{"num_hidden_layers": 24, "num_key_value_heads": 2, "rope_fraction": 1.0, "qk_norm": false, "attn_scale": 0.125, "tie_word_embeddings": true, "init": "uniform", "init_std_qkv": 0.0594, "init_std_down": 0.00429, "learning_rate": 0.0023, "final_lr_fraction": 0.0, "batch_tokens": 131072, "max_seq_len": 256, "doc_mask": false, "z_loss": 0.0001}
Each number is 200 + 40 x the weight over its row's rms, rounded and kept within 0 to 999. Layers, rows and columns count from 0. The size before them is the row's rms in percent of the matrix's.

# layer 2 MLP down (transposed), 768x192, rms 0.0776, rows 375-377, columns 0-191
100,179,215,180,177,135,147,156,224,217,175,169,190,157,142,162,215,205,137,172,220,237,156,215,221,236,197,168,283,214,226,231,163,170,235,218,280,225,158,194,68,177,206,215,196,185,212,195,191,240,222,235,179,226,221,211,203,215,176,206,274,191,132,220,166,188,273,178,103,224,179,217,149,157,228,262,245,158,134,207,168,217,187,200,231,142,169,227,208,203,150,158,191,244,264,253,236,229,179,177,213,176,241,161,191,211,164,186,193,184,118,229,86,162,223,153,193,190,215,139,190,225,140,184,256,226,226,151,206,280,230,210,163,159,154,238,257,187,218,144,222,118,179,186,231,260,189,164,218,187,132,208,201,127,264,275,236,192,196,212,198,202,205,215,172,190,215,184,172,176,209,226,277,174,222,208,118,174,252,231,189,238,170,252,309,166,248,243,177,155,282,214,259
107,196,216,173,238,99,223,234,204,153,137,224,224,191,174,217,153,230,210,114,289,232,191,178,211,210,171,253,218,215,209,218,207,213,216,131,199,238,202,184,232,161,193,89,215,195,123,153,184,238,228,173,186,206,214,232,187,189,126,199,151,165,157,187,205,158,215,217,221,287,228,131,221,198,222,188,212,193,223,119,274,243,195,187,196,248,213,199,159,235,181,169,129,273,238,160,214,221,212,163,173,192,129,250,198,206,211,62,121,211,197,230,72,210,215,283,223,196,206,207,232,232,253,204,271,162,240,256,253,246,182,179,195,203,214,222,155,155,235,218,213,203,155,173,200,196,209,237,228,121,247,243,180,171,240,153,192,171,235,211,217,174,120,236,170,211,244,138,215,261,140,187,220,146,237,200,230,237,182,198,222,200,131,211,204,209,183,227,188,237,187,269,273
107,168,154,167,156,151,160,106,167,242,150,182,182,222,202,201,196,170,229,257,181,204,222,240,238,236,174,155,218,208,209,199,151,176,211,206,186,171,288,175,259,136,256,187,267,116,203,181,307,150,136,211,185,208,258,238,153,161,184,241,235,202,200,206,179,164,222,199,217,231,167,251,254,277,199,236,137,131,233,174,146,196,255,217,184,206,228,197,172,246,234,158,175,241,219,221,127,208,139,232,131,195,259,180,225,240,196,167,190,225,203,201,74,182,108,144,224,218,183,218,214,231,242,269,186,235,208,157,126,223,205,232,334,226,185,192,164,210,252,232,179,234,171,187,193,240,279,159,303,218,207,231,226,215,238,154,220,186,204,249,213,155,174,213,179,154,146,193,269,162,173,181,215,150,177,151,163,181,244,222,245,160,223,189,183,162,194,195,180,209,176,200,182
# layer 2 MLP gate, 768x192, rms 0.0971, rows 376-378, columns 0-191
106,200,236,236,198,242,148,196,242,284,176,198,217,242,220,212,242,158,267,200,211,221,191,220,241,232,196,162,193,236,261,156,214,219,198,168,214,201,186,253,144,184,198,135,264,193,258,217,213,187,135,206,235,270,192,219,122,119,271,251,197,246,215,127,220,250,233,164,217,169,167,161,210,188,290,138,160,282,221,221,241,178,229,181,143,281,247,279,309,159,172,231,156,122,202,270,166,232,165,230,217,183,235,278,217,178,185,208,181,169,185,189,260,142,221,237,212,204,251,149,173,215,170,259,248,223,167,259,151,174,282,173,212,173,202,184,205,244,206,154,144,133,135,186,187,234,201,181,189,179,162,247,182,155,243,226,255,187,166,195,223,215,197,178,186,156,181,204,227,178,262,170,153,235,217,184,220,267,179,240,209,271,188,199,229,201,147,169,159,191,162,154,286
108,227,315,201,192,177,150,259,291,105,223,241,129,209,166,206,147,172,228,167,241,161,221,240,166,147,226,204,187,230,257,191,189,137,143,224,222,225,159,266,205,221,147,149,152,118,155,220,240,176,176,165,183,209,224,253,203,169,276,137,174,194,213,122,222,228,211,173,222,168,185,169,178,197,157,213,185,187,180,231,157,193,248,250,292,223,222,180,142,226,137,279,219,229,222,144,204,169,191,150,165,210,155,237,226,190,200,178,148,151,249,259,100,163,262,189,243,133,259,220,253,148,133,207,179,228,250,193,217,142,159,221,264,217,191,243,180,263,208,167,174,241,164,208,104,170,223,200,242,241,186,213,220,193,223,175,190,178,152,233,139,205,208,264,187,247,192,187,263,158,149,141,248,228,214,202,221,193,263,193,218,192,186,266,224,175,222,192,187,209,213,190,199
111,125,159,178,239,185,196,189,314,171,201,205,171,157,227,122,111,228,80,158,194,216,150,191,200,249,152,163,223,154,221,212,225,215,139,214,237,184,235,176,186,171,199,205,149,181,179,127,199,244,183,233,119,163,225,181,154,122,120,219,162,113,275,169,240,204,206,199,285,218,185,177,200,152,215,124,235,151,168,250,176,209,161,149,166,208,242,231,268,232,207,220,260,129,186,214,184,119,231,174,217,246,202,235,195,219,170,198,152,206,196,203,240,175,254,127,176,280,189,211,237,182,191,226,142,166,222,233,220,194,249,183,148,218,197,184,182,133,231,241,189,226,249,198,219,138,135,206,192,222,206,260,187,199,265,212,294,191,151,158,197,214,241,204,195,204,219,161,205,228,160,210,173,155,138,215,220,242,186,165,145,172,278,134,231,161,207,236,248,191,218,187,204
# layer 2 MLP up, 768x192, rms 0.0944, rows 376-377, columns 0-191
107,207,156,186,329,217,247,168,236,230,209,177,178,219,170,183,162,220,178,203,209,102,138,153,154,218,255,186,190,201,254,174,218,210,221,144,125,189,246,208,180,170,216,274,197,234,251,199,199,247,280,160,136,235,213,204,231,216,230,191,205,173,154,188,159,155,135,150,137,257,179,209,216,143,183,168,134,118,163,253,216,257,189,222,186,200,84,216,166,183,286,243,230,210,256,180,234,217,179,162,207,228,225,187,136,186,255,195,190,133,253,219,221,221,202,246,227,256,213,170,195,209,209,294,167,243,202,205,249,214,146,171,231,227,208,81,207,174,202,180,198,163,197,247,141,203,197,265,104,191,211,189,182,210,198,186,215,205,189,238,289,163,158,143,251,200,173,220,192,185,215,212,181,243,194,165,249,251,185,198,191,240,186,176,214,152,225,268,264,264,129,205,216
105,247,203,143,207,227,200,254,262,176,223,177,198,216,253,244,115,199,137,288,252,220,160,229,219,173,98,223,214,199,225,221,235,178,252,203,240,251,158,287,167,253,152,279,260,191,230,194,155,134,117,192,200,187,167,210,165,200,225,272,206,230,120,163,191,194,180,197,217,139,166,244,203,140,122,181,190,128,141,248,177,212,242,223,185,272,178,178,178,191,203,220,182,216,119,206,219,180,171,187,250,244,245,138,223,187,168,225,190,169,252,227,200,195,188,249,174,200,239,238,191,249,173,175,140,184,197,266,206,271,247,179,237,169,237,205,177,213,171,208,227,201,231,178,225,195,191,168,198,214,131,267,191,147,228,200,226,152,251,143,211,214,168,265,224,294,209,175,193,189,265,171,145,210,236,207,117,220,240,193,235,193,184,204,220,194,166,142,279,294,163,202,130